{"n_head": 6, "head_dim": 64, "norm_eps": 1e-05, "attn_scale": 0.125, "schedule": "cos", "batch_tokens": [131072, 262144, 393216]}
Each number is 128 + 32 x the weight over its row's rms, rounded and kept within 0 to 255. Layers, rows and columns count from 0. The size above them is the row's rms in percent of the matrix's.

# layer 9 attention output, 384x384, rms 0.094, rows 109-162, columns 128-255
size [ 93  98 101 106  96 101  99  99  99  93 106  99  98 106 103  97  90 107 103  98 101 106 101  95 102 105 112 105 101  99  92  86 104  94 109  90  96  99  99 111 105 105 104 104 103 103  96  98  97 107  98  98  92 108]
[[152 145 163 124  71 112  89 131 119 143 142 107 115 120 152 128 126 129 117 117 177  96 134 129  86  83 116  96  94 118 139 126  53 141 179 142 132 125 167 136 159 164 135 121 107 123 140 184 176 133 119 152 143 170 120 168  75 102 106 142 125 122 117 140 142 119 127 157 116 127 152 155 130 132  79  92 129 183 160 109  19 166 129 160 155 164 104 132 139 134  64 151 129 161 158 144 184 117 103 158  98 126 151 160 131  93 139 144 149 106 136 108 131  81  99 125  98  88 160  96 104  87 156 145 162 137 100 112]
 [176 139 160 137 119 120 139 133 159 138 117 111 135 149 104  86 136 157 156 111 107 125 134 159  63 150 107  94 120 133 165  98  89 119 139 167  89  84 106 149 109 105 160 132 113 119 118  95 119 120 173 105 122 107 155 128 167 130 147 190 150  83 126 117 150 110 144 154 140 102 130 143  44 118 117 151 114 126 109 119 115  96 202 144 127 155 133 153 128  83 112  88 167  72 148 110 159 126 133 141  98 128 128 180 130 133 127  98  86 109 152 118 138 117 105 148  90  99 101 142 103 136 161 195 101  95  90 144]
 [ 93  99 184 147 138  82 117 119 122  72 149 128  86 130 122  90 130 168 108  94  84 137 132 130  95 141 192 126 141 110 184  97 139 130 135 136 151  91 125  98 111 109 125 107  73 135  69 156 119 126 106  90 118 118 142 105 148  96 148 126 158 125 118  93 156 134 131 118 159  96 114 116 165 103 157 138 104  88 136 165  72  66 135  48  91 128 161  91 122  96 127 115 144 120  69 191 110 103 165 135 131 150 126 136 150 178 124 143  86 127 158 125 117 152 162 122 115 140 117  97 151 162 107  60 133 154 112  77]
 [ 82 110 147 132 139  93 114 104 141 139 120 113 134  87 131 127  91 150  87 101 136 116 123 111 128 103 127 109 178 113 145 106 147 133 150 118 140 133 116 173 156 123 142 102 138 106 126 107 135 136 179 147 109 130  89 100  75 101 121  83 162 116 150 125 129 115 133 106 159 138 138 129 173 147 161 138 137 142 129 118 161 113 146 138  93 143 142 111  84 126 136 131 107 154  61 143 174 154 121 140 137 126 160  54 117 144 107 147 131 158  97 138 127  78  86 158 177  73 124 124 109 178 123 127 122 156 138 191]
 [146 163 106 123 172 125 104 134 149 113 108 140 108 128 149 149 185 159 154 127 118 112 121 148 145 133  73 109 107 111  90 117 105 156 109  92 116 125 134 107 156 103 128 173  85 109 105  79 120 141 104 157  85 109  92  76 165 133 176 177 140 144  89 155 156  97 139 100 119 108 128 129 129 144 113 132 125  91 126 183 128 146 146 146  48  97 215 160 146 104 129 131 154  96 114 140 119 140 129 126 134  70 123 116 211 160 109 102 101 115 146 140  94 126 152 156 127  75 138 161  56 149 115  78  77  69 126 134]
 [137 102 185 114 111 123 149 153 133 126 113 107  97 113 118 145 126 149 194 135 137 145 119 124 109 184  94 115 117 116 163 129 114 107 100 102 117 135 179 126 152 142 150 120  97 114 109 164 132 138 114 115 145 150  78 127 124 145 149 112 136 101  69 128 121  52 164 147 140 137  88 111 126 141  90 178 148 129  97 136 105 103 106  68 122 108  99 151 139  95 140 162 122 106 127 125 134 102 155  93 130 120 203  71  80 142 150  65 132 174  67 104  71  54 118 112  88 130  80 137 112 202 155 142 105 120  89  59]
 [159 144 123 147 132 159 143 102 130 141 160 120 105 126 147 147 119  98 150 108 134 110 117 162 129 146 101 136 125 197  79 137 113 114 134 143 159  99 133 140 140 106 166 138 173 158 117 137 162 149  85 133 147  98 114 152  89  94 114 139  99 163 155 117  94 113 161  99 163 102 177 122  94 125 184 154 124 186 144 131 122 163  99 104 112 169  78 114 157 161 156 114 116 167 124 165 139 136 154 113 150 155  87 122 143  99 116 106 145 142 131 150 143 174 117 181 107  90  89 188 155 122  94 159 145 134  73 154]
 [125 140  98 129 138 107 133 105 101 146 132  94 158 174 112 134 165 124  98 105 190  80 132 130 130 139 133 123 107 156  76 124 152 136 101 114  97 137 131 151 146 143 126 110 126 147 134 107 106 134 160 155 106 117 150 150 118 115 137 134 170 153 104 137 147 136 128 120  89 123 171 185  71 128 180  98 122 144 105 117 172 113  66 137  92  58 121 161 164 183  46 164 117 180 169 104  75  78 139  92 121 162 164 125 135 159  98 179 141  97 150 120 135 109 151 150 130 107  78 130 153 119 158 137 141 122 113 176]
 [107  92 119  32 101 158  74 110  95 114 129 146 113 134 112 101 113 142 157 139 131 145  99  97 123 159 147 162 119 114 142 130 170 100 165 125 119 134 115 150  88 123 173  99 160 128 137 132 109 119 103 122 139 126 170 122 102 127 134 150  83 121 137 138 150 135 126 168 150 124  98  76 123 111  98 139  93 127 139 120 130 127  86 110 109 125 170 190 102 183 165 141 101 134 125 116 162 152 120 114 136 144 123 129 119 123  85 168 169 216 122 173 126 192 139 150 122 142  93 107 147 104 168 137 130 108 106 121]
 [103 130  93 150 139  97 143 184 124 150 141 102 151 109 190 131  83 119 121 119 107 111 133 151 122 118 121 129  86 130 150 123  56 116 138 114 137 159 143 130 141 154 124 110 110  84 140 130 137 136 117  87 167 102 146 126 113 127 121 138 158  99  92 159 135 207 148 168 169  83 135 136 146 123 159  99 157 164 113 123 115 101 208 119 136 116 163 159 180 131 178 129 142 168 105 148 165 103  87 167 122 153 138  99 111 116 103 176  99 142 127 118  92 127 117 160 148 129 138 124 140 153 111 148 180  98 243  78]
 [139 145 155 147  98  84 129 117  89 149 113 137 123 109 113 149 140 133  96  83  87 117 146 147 111 146 102 139 177  92 109 142 131  90 137 120 147 172 165 113 151  95 148 142 153 147 139  67 134 144 127 154 109 139 122 115 143 126  78 119  93  96 120 108 172  93 156 132 156 157 178 139 123 131 146 105 150 147 151 124 130 142 146 144  90 141 142 116  96  73 114  90 133 119 130 150 153 130 107  49 144 100 138 120 105  91 116 106 105 175 125 107  86 121 104 171  83 105 111 120 133 131 122 147 125 150 157 131]
 [ 93  89 113 163 126 132 144 114 122 118 141 130 179 115 159 131 155  97 136 105 123 134 123 158  97 139 112 220 136  98  87 187 145 109  81 174  83 152 113 153 148 137 173 136 144 138 143  82 122  76 209 148 119 138 122  81 134 101 113 117 136 139 104 137 123 153 119 104 107 140 134  85  91 111 134 151  54 126 138 109 162 158 118  93 146  99 113 102  91 146 157 119 124 125 111 218 128 152 160 187 133 109 123 106 119 118 122 175 130  67 111 135 127 169 159 127 139 112 141 118 137 126 158 111 122 110 161 177]
 [113 110 132 153  61 133  83 109  97 156 189 129 148 134 105 133 140 118 129 102 125  91 144 106 154  93 186 137 139  94 123 125 155 116 156 137 124 128 136 152 116 114 100 173 104 150 139 132 171 173  80 136 109 105 114 117  71  63 125 139 165 140 112 108 141 133 140 144 162 158 116 102  97 164 167 122 133 113 111 142 133  59 130 121 117 128 153 148 172  91 104 125 161 131 106 110 117 128 106  97 147 102  89 105  68 157 169 122 104 139 108 195 146 114 134 120 106  98 134  89 127 126  55 131 191 143 137  51]
 [ 98 114 125 152 125 116 164  97 196 117 152 142 111 130 140 128  81 160  57 107 202 143 138 149 146 143 128 117 154 136 147  98  91 102 123 109  64 133 155 107 129 143 102  83 109 119 161 136 122 172 131  97  86 153  97 105 129 152 145 104 148 177  84 121 154 134  49 146 148  82 118 139  97 152 138  78  94 149 114 151  40 133 119 126  82  92  71 158  85 189 155  83  95 155 120  78 154 126  95 136 191 163  85 143 111 144 176 109 102 133 136  84  55 153 157 124 101 188 128 163 137 145 157 115 173 128 149  81]
 [ 52 149 162 133 142 144 142 132  69  64 108 116 108 127 116 139 163 144 127 123 114 121 159 131 153 171  97 154 107 145 191 181 163 106 141 124 101 129  94 153 173 123 127 108 147 152 140  87 149 139 107  97 140  88 113  95 146 132 164 128 114 165 124 124 100 133 106 100 155 168 131  64 159 125 133 137 104 146 107 138 150 128 128 123 174  96 167 123 108 112 123 132  97 170 135 109  99 146 137  96 144 139 117 178  86  87 141 195 126 115 159 139 194 150 145 103 136 165  79 163  88 111 105 106 173 131 182 115]
 [123 193 176 162 128 153  80 121 187 149 121 130 154  74 171 113 159 146 102 137  97 121 109 184 141 110 147 124  97 121 102 160 173 158 117 116 132 155 140 127 127  85 104 147 135 148 136 116 109 107 115 169  66 150 107 138  83 161 123 115 121 124 119 139 153 135 190 108 146 158 154 116 148 101 146  68  73 183 119 100 128  96 136 127  94 121  93  84  84 116  52 115 162 148 132  54 122 114 146 130 128 179 105 166 161  94 118 110 128 133 134 149 187 156 157 135 167  95 127 151 113  82 141 162 151 140 126  90]
 [175 173  91  89 208 127 152 110  62 112 103 130 134 162 113  88 169 175 112 163 145 157 151  89  75 149 122 114 126 141 181 165  94 161 131 112 182 145 117 129 128  98 136 103 115 128 121 142 185 100 174  96  91 103 167 125 109 104 113 147 103 141 158 172 143 198 147 191 100 176  91 116 148 126  89 120 189 169  72  77 111  66 140 125  83 145 105 111 112 151 135 118 118 170 112 108 110 122 142 126  88 162 102 158 105  92 137 127 126 113 177 144 141 167 140 135 106  89  91 112 123  78 117  51 126 127 156 118]
 [103  90 147 144 131  75 103 122 171 150 112 113 121 180  91 114 103 196 136 118 110 139 130 103 145  94 146 102  83 129 132 196 102 136 109 103 109 184 136 182 107  66  73 160 152 133 101 104 122 117 129 106  94 139 141 120 121 139  94 148  96 151 129  64 102  94 168  82  56 148 106  88  63  73  78 106 115 113 148 165 141  91 127 123 158 147 159 129 146 117 116 159 109 124 104 119 142 115 134  88 147 180 169 124 124 107 122 113 149 163 115 147 115 156 136 131  90 104 125 138 151  82 115 129 132 105 172 101]
 [102 121 132  83 140 139  87  81  74 122 109 152 118 103 137 108 109 138 128 146 105 149 110  64 125 160 123 121 108 143 170 146 120 123 134 130 152 130 104 146 145 125 140 133  96 131 106 147  70 129 129 108 126 160  77 155 107 109 159  56 142 118 123 150  91  98 110 150  76 150 134 129 173 117 128 126 164 181 101  77 164 163 162  71 135 102 126  97 143 133 105 153 114 138  88 114 127  73 120 129 104 164  88 100  66 144 119 133 137 157 137 138  74 127 142 156 137 106 116 158 121  74 143 132 113 171 117 102]
 [141  96 119 162 157 140 138 108 118 144 127 145 126 135 128 129 196  69 149 144  95  79 109  98 118 170 127 130 130 137  84 115  97 120 140 159 136 121 155  79 142 156 187 128 108 150 116 163 118 138 102 109 148 101 123 128 128 125 104 165 138 139  98 128 114 163 127 108 111 122  91 133  91 120 127 174 143 108 167 130 119  89 144 127 155 107 167 164  78  99 123  90 102 128 126 101  95 108 114  71 132 123 129 133 150 143 138 192  90 152 144 155 156  85 122  75 138 123 136  96 132 123  93 144 140 137 116 201]
 [134 156 115 111 131  79  86 168 113 124 123 129 131  85 187 165  96 128 100  96 165 114 123 155 136 108 136 120 131 144 150 165 129 181 177  88  99 146 137 112 137 100  85 134 127 122 118 118 148  72 145 137  77 128 141 131 113  80 108 135  88 153 121 128 108 168 155 107 113 149  86 165 183 126 149 189 113 163 120  92 140 146 141 104 127 140 122 155 138 123  85 149 116  99 112 140 124 166 153  90 161 102 141 124 171 145 162 128 105 136  92 164 125 126 120  80 144 175 153 127  83 100 205 136  74 160 141 165]
 [ 95 160 119 142 117 142 145 180  95 111 131 159  84 131 136 135 106 155 163 126 119  87 143 152 191 151 107 149  96 129 170 103 124 107 139 111 140 136 140 131 112 173 118 132 198 123 167 122 130 124 110 112 185 163  76 165  59 122 147 169 150 127 139 127 178 110 152 110  86  97 104 123 129 127 164 136 131 152 125 128 118 216 112 183 134 136 149  99 143 107 127 150  99 151 110 120  89 154 114 124 120 139 156 134 105 158  71 110 149 115  98 105 156 138 158 118 148  76 134  90 152 126 132 117 125 122  95 137]
 [119 118 132 127 127 153 146 135 128  80 114 130 129 141 136 122 126 104 129 194 141 125 101  92 136 123  93 119  97 136  73 111 176 140 104 146 152 119 101 123 146 115 138 168 129 119 104  73 109 137 116  95  95 169  96 111 139 107 119 187 138 100  92 105 163 178  55  99 123 137 109  95 116 129 102 100 111 128 177 123 175 102  94 111 104 158 163 218 123 107 128 169 100  67 160 106 202 124 171 133 182 156 125 153 133 154 117 139  91 172 124 137 176 121  84 151 124 128 133  96 124 102 126  82 120 103  54  64]
 [130  56 118 146 127  98 106  97  77 144 151 127 145 123 189 120 158  80  85 111  74 159 111 171  67  96 116  87 164 112  88 139 105  93  95 111 170 121 102 117 143  96 118 128 108  92 117 156 150 100 122 126 145 102 144  41  81 128 157 142 125 122  77  98 145 137 125 137 154 126 142 146 137 102 148 125  60 124 165  98 119 135 187 107 163 130 163 103 147 147 173 131 134 111 120 166 102 200 101 173 115 143 149 122 137 163 122 135  69 144 171  43 110  93 111 117 136 129  95 120 127 111 152  88 121 125 124 145]
 [113 135 170 121 103 143 139 177 129 162 116 148 143 125 160 133  87 138 150 118 116 167 133 134  89 142  90 115  93  32 139  70 133  98 132 117 109 123 109  96 136 141 122 109 130 169 167 119 135 117 191 161 136 140 109 117 144 156 166 114 139 162 181 125 120 140 128 102 134  79 122 141 148 142 109 133 188 131  75 140 156 111 123 132 125 104 165 157 105  89 134 106 127 155 129 102 130 160  92 133 131 136 162 148  86 119 120 175  88 136 215 143  78  50 134  96 186 120 155 143 174 165 194 124 129 130 129 125]
 [ 83  75  93 137 152 110 137 194 136 139  73 140 104 153 122 104 171 129 127 161 159 149  56 139 109  35 183 117 110 108 121 117 171 110 112 114  77  75 131 147 131 189  84 143 101 128 101 150 119 176 109 123 117 175 169 138  79 169 109 122  69 146 135 105  51 148 102 120 182 156  93 161 131 116  85 122 150 130 139 113 167 117 146 215  94 118 144 121  79 119 126 133 108 116  84 150 127 145 203 152 115 120 134 129 145 153 137 119 166 131 133 120 111 130 115 128  96 100 121 101 115 125  63 108 117 155  77 165]
 [121 131 134 138 128 113 144 127 123 158  87  98 119 187 112 166 135 111 128 129 143 125 164 105 124 145 134 123 130 139 130 144 104 111 127  98 117  98 136 148 183 135 101 132 103 149  88 174 117 120 121 128 102 119 100 176 121 105 140 109  97  98 130 134 146 161 131 100 128 121 120  80 110 134 140 125 182 155 102 104  95 109 100 162 160 105 142 125 125 168 123 136 152 135 143  69 160 100 139 153 167 152 112  93  91  83 149  91 130 164 131 228 112 128  92  97 128 134  74 159  87 148 162 121  71 154  84  82]
 [109 179  80  56 129  99 101 167 118 118 109 174 124  92 140 122  72 144 165  76 123 160 175  80 106 123 138  89 107 147 161 127 148 116 153 138 126 106  52 109 142 173 124 202 117  81  64 185 171 133  91 118  69 164 120  96  87 138 153 203  73  83 119 120 104 150 117 159  91 179 128  93 181 115 112 136  89 109 114 115 125 118 114  90 117 153  94 163 174 111 150  84  98 149  92 131  77 109 114 146 103 113  84 119 134 183 119 137 133 106 133 111 112 117 168 137 169 220 117  87 100 134  95 147 113 132 140 132]
 [ 98 148 141 152 103 114 137 134 111 129 120  97 153 131 143 129  64 146 115 155 184 137 191 115 144  44 145 116  66 139  81 128 197 119  67 117 114  97 174  98 134 138  90 107 130 174 117  72 115 120  97  90 139  87 137 158 127 176 124  91 168 137 122  96 142 161 103 148 137  93 122 126 127 150 179 122  89  87 124 166 115 154 104 109 135  98  87 120 158 130 160  96 156 126  64  89 122 154 131 137  87 162  82 123 117 121 170 161 141  57 109 146 121 107 152 130 128  98 138 116 185 121 133 156 154 135 117 170]
 [110 127 106 176  98  90 162  87 119 142 119 105 174 118 118 136  99 152 160  93 151 119 140  76 172 154 129 137  94 115 173 109 118  84 155 122 110  90 162  60 124 155 120 118  94 162 119 130 146 132 170  91 110 157  92 159 134  96 104 184 136 109 121 195 154 165 103 140 143 118  93 113  91 184  80 166 129 133 149 120 168 108 161 164 110 120  87 135 130 144 142 117 130  61 128  96 127 120  81 153  75 134 153 113  83 170 152 151 106 117 131 196 162 110 107 141  98 213  96 116  98  98  54 148  92 108 123  53]
 [ 98 152  94 100 177 164 118  84 151  95 138 137  98 153 127 162 122 140 140 137 104 164 149 131 155 149 152 127 162 121 122 149 136  97 105 179  88 148 116 106 133 157 123  98 127 139 105  90 131 124 165 129 134 145  86 120 161 124 108 158 148 141 102  90 149 159 127 183 130 137 150 156 122 173 160 158  78 119 129 117 158 158 178 130 135 139 173 126 118 118 182 144 145 142 145 130 148  94 119 122 132 111 105 146 143 109 149 128  76 122 132 150 111 134  83 177 141 109 154 126 108 103 143 134  96 140 107 127]
 [171  94 127  73  94 139 116 121 102 120 130 133 120 167 144 168 142 113 126 147 102 107 104 102 137  90 100  99 109  86  97 146 142 122 115 136 166 126 164 103 123 127 145 128 132 116 127 127 143  71 147  91 135 148 111 113 108 133 127 140 143 145 153 122 127 110  77  64  85 130 101 151 115 121  87  33 141 156 131 127 110 144 158 119 109 185  97 188  79 125  96 100 106 131  79 100 158 119 121  93  91  92 136 142 145 135 142 140 133 154 163  95 137 147 135 120 165 199 117 101 168 147 169 132  94 158 142 109]
 [122 121 128 140 192 117 145 136 136 123 155  76 113 134 129 124 144 160  89  93 107 120 107 149 166  80 133 134 126 148 112  96 133 116  99 102 148 107 181 106 117 112 123 138  93 103 162 127 140 155  73  86 114  89  91 130 135 140 118 113 113 144 131  98 138 110 142  93 132 127 110 137 144 171  81  67 165 122 128 181 141 133  93 195 115 174 130 131 157 157  60 186 136 114 136 122 114 124  90 208 120 104  86 107 150 136 127 160  47 131 182 125 139 130  93 111 162 134  93 144 134 115 142 125 126 135 128  94]
 [117 155 170 162 156 174 160 164 145 157  65 129 155 131 139 121 133 130 101  90  76 106 140 136 121  93 137  91 111 103 108 173 141 166 131 116 185 102 190 135 123 130 135 160 142 110 142 115 159 146 125 175 110 121  87 150  97 133  96 121 113  99 122 144  72 117 131  85  90 120 149 107 145 140 102 100 159 116  96 110 141  98  97 135 187  87 148 161 129 113 150 110 141 123  89 102 102 147 125 154 160  74  96 109 120 144  83 144 169 109 157 151 165 184 105 146 105 130 156 101 120 112  92 145  67 126  62  79]
 [126 148 110 142 142 104  75 118 172  98 132 105 100 154 117 104 137 146 145 140  80 135  56 109 151 122 122 139 130 130 151 107 150 130 109  99  95 151 157 149 134 143 109 126 123 161 137 148 116 153 137 135 129 148 112 151 122  94  84 170 139 117 138 140 143 139 130 100 138 194 143 125 155 116 103  63 134 153 131 147  76 150 107 132 135 104 135  93  84  52 142 100 137 174 158 160 125 173 141 134 143 142 137 170 131 149 122 127 163 140  96 103 108  97  94 169 148 123 133 176 117 147 114 132  69 104 145 165]
 [147  86 184 117  77 153 188 151 100 125 170 126  72  75 195 194 141 159  93 111 112  92 131  82 130 129 139 151 172 138 117 121 120 139 127 110  97 105  88 126 156 192 147 155 133 136 198 173 135 131 158 168 146 150 143 107  98 110 159 133 105 196  97 147 125  98  61 104 146 106 138 160 138 101 159 142 158 140 152 165 155  96 123 115 110 143  39 149  92 141 118 122 155 173 145 104 140 169 164 141 138  62 143 141 137  93 137 114 191  88 180  72 134 138 194 116 164 133  97 131 157 133 142 142 106 149 193  31]
 [139 138 159 120 125 131 124 134  93  95 145 114 162 121 136 136 108 116 114 118 111 184 158 111 106 132 160 138 147  80 133 170 117 131  91  82 178 113 133 163 119 107 156 110  78 117  93 152 138 143 153 116 108 121 155 153 114 140 129 127  71 159 185  94 134 141  94 129 128 122 105 168 114 159 136 197 132  93 177  87 132  96 123  98 119  93 142  95 167 143  72 115 161 137 148 154 124 129 153 130 132 120 174  74  67 135 122 143 166 118  87 113 109  92 145 132 106 172 128 151 112 119 150 144 135 108 176 153]
 [118 104 125 110 144 107 150 177 130 145  86 174 163 165 106 160  68 113 137 203 148 106 118 108 142  74 150  90 103 101 161 137  88 120 125 121 127 125 156 164 114 118 185 104  99 154 136 123  76 140 122 103 111 154 186 100  61 150 153 149  92 104 116  93 168  94 183 124  83 113 146 150 167 113 158 108 116 119 104 113 190 137 136 118 151 152 139 176 127 139 144 101 150 141 123  91 147 166 110 152 118 141 154 119 144 184 147 145 212 165  82 155  89 135 130 154 134 166  88 148 144 123  69 147 139 175 112  95]
 [105 135 128 126 127 101 114 161 124 125 108  68 105 172 157 122 193 119 148 144 133 135 103 184 112  94 107 141 190 113 116 165 167  93 146  91 108 135 105  97 152  99 158 123 138 125 175 136 145 126 107 102 167 163 162 164 159 161 115 131  56 135 114 147 158  82 151 115 120 128 164 116 123 111 142 152 143 157  95 134 134 134 141 115 120  80 116 107 148 144 112  82  85 108 122  96 146 157 122  60 130 144 127 104 137 149  78 125  83 150 136 134  92 140  86 107 142 144 153 154 154  85 128 125 116 119 143 168]
 [108 116 136 111 122 122 140 124 144  64  85 172 136  84 139  97 124 108 104 126 201 151 145 105 144 112 146 153 154 123 133 116 147 152 136 102 100 151 157 100 114 150 138 167 142 142 114 136 100 177 137 101 137 150 152 124 171 120 119 112 150 124 104 174 159 137 175 129 108 126 141  89 113 141 129 130 134 144 162 111 149 136  93 106 145 165 128 121 128 136 167 136 131  97 107  67  67  92 125 144 156 132 131 143 122 123 101 103 144 111 137 170 137 109 108  85 154 175 129  41 170 104 149 116 138 119 122 177]
 [129 115 147 144 167 155 143 158 124 122  80 122 114  84 133 119  76 147 128 109 138 107 156 104  90 164 105 124 120 124  89 112 126 121 132 158 118 158  91  98 142 157 131 130 144 112 122 121  86  93 127 170 111 117 145 140 103 106 125 117 174 128 134 122 100 148 114 131 158 124  88 161 125 127 137 171 111 133 155 143 120 149 116 130 139  85 112 181 116 128  83 132 141 106 134 146 126 142 123 103 103  46 106 181 125 122 161 159  74 105 164 108 141 160  80 164 164  91  55 146 165  98 132 101 139 158 153 169]
 [137 144 181  92 150 126 159  81 145 133 144 144 142  86 132 107 148 131 106 148 122 109 167 170  71  91 154 151 162 166 192 100 139 110 107  97 192 129 132 114 132 170 158 126 102 149 133 152 120  95 139 112 130 152 131 116 117 167 129 127 198 125 163 122 207 162 179  78 132 144 131 140 104 154  92  62 136 119 126 127 124 152 117 157 120 121 161 124 161 127 113 156  90 159 154 152 117 157 173 124 135 156 131 109 188 121 136 178 109 132 118 156 122 129 135 142 157 139 113  92 111 125 123 147 185 146 111 162]
 [141  97 127 108 127 158 149  77  93 119 150 144 100 159  93  95 178 102  97 111 137 108 130 115 130 197 144 126 175 117 107 183 135 110 145 130  99 122 142 114 134 140 131 131 126 137 138 102 132  99 152 100 129 138  89 127 127 148 118 134 172 107 106 153 143 156 169 106  95 121 142 122 108 125 184 150 156 128  87  67 140 144 171  68 100 104 120 122 107  90 132 172  98  86 107 150  82 140 103 130 124 107 132 154 149  99 137 171  99 121 173 120 127 137 154 133 101 110 136 111  77  96 104  98 119 112 113 138]
 [139 120 109 179 121 102 125 139  90 162 122 127 101  96 196 136  97 169 143  97 145  95 173 105 131 129 156  96 143 146 116 155  86 135 122 107 117 130 115 130 122  85  69  96 154 153 153 104 129 183 103 107 128  89 112 102 133 132 141  98 120 128 126 162  80 103  75 104 125 104 105 154  98 165 126 113 129 114 152 131 117  93  93 126 143 129 116 143 137 121 123 159 123 146  68 141 176 101 148 173 134 113  94 129 160 134 104 142 117 144 114 144 145 114  95 128 165 113 104  77  73 122 101 143 149 108 101  88]
 [122 170 117 114  85  92 137 132 139 158 130 136 156 122 122 147 127 161 180 130 120 148 162 137 126 155 115  92 104 148 102 134 160 106 128 124 167 139 142 125 115 140 127 125 162 134 104 141 163 170 155 128 116  94 122 187 147 132  92 145 129 103 209 135 134 108 108 131 143  98 142 145 176 125  99 121 143 136 106 149 110 131 157 137 134 113 149 161 125 120 125 110  93 162 121 111 182 169 109 157 125  96 128 113  92  98 144 101 141 142 130 185 161 134  80 126 157 183 118 149  98 129 101 124 114 118 151 147]
 [108 166 148 166 104 157  71 147 135 112  65  97 123 162 102 124  86 181 112 101 128  91 156  84 125  96 166 115  93 122 120 118  98 136 139 115 108 164 157  91 173 103 117 112 117 132 116 117 130 109 168 150 165 131  99 127 193 116 112 130  92 112 114 113 135 122 150 109 141 161  84 169 148 152 144 142 156 125 128 152 156 176 154 150 121 142 163  71 124 128 159 111 163  93 171 150 165 178 113 145  92 103 117  96 127  81 108 100 152 131 162  69 129  76 137 155 146 177 152 120 126 144  99 163 145 123 149 127]
 [152 111 126 143 133 100  98 191 115 144 109 147 110 111 151  87 159 153 121  93 167 143 110 143 152 125 118 132 132 164  85 111 131 183 118 153 122  97  94 151  93 122 169 112 133 152 127 104 136 107 124 137 128 173  88  95 115 150 125 137 139  96 114 141 134 131 169 118 105  63 129 138 179 104  86 127  73  82 114 124 117 167 142 122 153 188 193 116 126 148 151  72 181  99 163 161 137 120  52 176 129 159 149 123 107 134 136 167 145 123 114  92 131 133 104 147  77  63 116 180 140 166 161 151 132 152 136 115]
 [133  98  77  89 161 120 128 129 147 107 124 159 170 104 141 145  95  81 148  68  78 108 132 116 100 152 129 166 129 136 155 125 121  94 112 103 104 152 126 117 110 108 159  51 110 152 156 112 121 137 161 148 118 112 133 142 111 124 191 170 145 123 159 120 154 181 165 135 118  66  74 101 188 163 137 121 154 107 123 140 150 147 141 164 143 152 108 112 133 146 134 133 116 124 131 163 113 161  80 103  81 131 179  95 108 117 143 128 101 102  99 118 120 122 156 105 137 107 133 155 127 163 142 123 138 205 153 103]
 [125 120 187 123 100 178 121 137 134 136  64 113  92 102 146 128 131 109 121 140 118 163 172 124 121 123 141 111 133 161 159 129 158 116 148 123 116 104 116 169  67 130 109 114 145 147 104 147 156  72 144 165 147 139 130 124 173  62 195  84 126 130 148 107 145 143  55 152 127 122 125 148 134 104 138 111  89 164 137 132 162 197 113 105  95 121 110 133 115  96 135 127 108 154  92 191 112 135 136 163 104 144  90  99 120 103 121  98 109 179 140 106 155 105 114  95 152 109  91 141 184 106 124  63 145 146 105  99]
 [121 189 124 149 161 172 125 115 108 152  98  96 104 125 132 158 124  95  85 121  86 143 142 141 152 139 112  70 122  95 153 109 133 122 129 150  83 115 103 135 117 104 180 105 131 105 145 110 157 117 102 146 115 183 110 133 122 119 122 130 116 144  72 111 132 111 120 142 151 169 110 120 177 121 128 142 115 138 174 205 157 103 102 137 141  76 130  97 166 148  77 152 154 110 117 117 168 182  69 143  91 145 115  58 148 101 141  93 108 119 113 131 128 135 129 100 120 169 135 120 121 159 113 122 153 149 116 109]
 [125 133 111  98 192 112 149 148 158 109 167 141 144 120 134 146  94  88 148 143 124  99 128 120 151 124 146 126 121  96  95 118 118  93 120 162 139  97 121 139 162  95 143 125 120 133 128 114  58 188 130 135 140 127 132  95 194 134 120 170 113 120 113 159  94 190 126 179 111 115 100 109 145  52 127  82 171  88 118 118  60  90 121 143 105 151 144 130 143 144 140 158 167 144 103  66 176 111 123 129 105 128  96 114 153 158  93 139 124  91 115 142 140 140 183  98 125 128 153 134 166 176 132  92 131  84 124 129]
 [151 163 146  92 142 129  48  85 146 155 137  82 173 137 140 143 150 133 119 132 164 105 164 118  74  46 117  96 126 122 114 125 106 174 163 125 101 127 110  98 125 120 128 145 135 138 195 128 130  85 162 151  80 163 136 149 133 186 130 124 122 135 118 147  99 120 120  97 128 118 119 128 126  75 151 159 113 153 170 148 101  94 128 150  98 125 137  92 170 129 149 102 117 107 105 152 153 144 166 132 190  62 132  95 160 109 189 124  89  88 103 132 153 142 218  95  86  77 136 134  84 151 156 144 136  61 124 105]
 [ 85 139 149 154 113 133 129 112 145 102 111 153 122 140  94 168 104 144 127  50 106 111 153 142 161 150 142  82  63 105 167 177 116 124 144  86 147 120 136 127 108 125 137 135 169 125 137 119 176  84 134 143 103 137 150 152 117 131 153 137 175 193 159 132 155 123 136 119  86 132 104 191 130 139 117  99 139 114 149 109 118 112 140 148 157 153  98 146 117 126 116 131 128 141  95  96  97 204 111 140 153 165 168 112 132  97 125 135 173 171 115 131 159 113 120  80 159 126 186 168 105 189 103 159 148 113 140 141]
 [144 114 113 166 114 104 112 175 136 109 114 105 134 183 138  74 160 130 119 101  79 197 109  97 138 147  94 155 141 155 160 133 141 129 113 152 120 115 101 118  82 136 123 115 126 161 104  80 158 128 136 117 123 120 178 135 141 110 124 118  86 143 145 119 155 168 165 135 151 170 106 111  90 146 177 126 142 113 142 148 114 161 142 108  74 116 141  98 176 121 162 107 146 110 133 159 100  68 171 132 137 121  46 163 137  98 181 131  98  90  99  95 107 164  78 136 136 165  80 139 173 155 127  64 170 123 148 141]]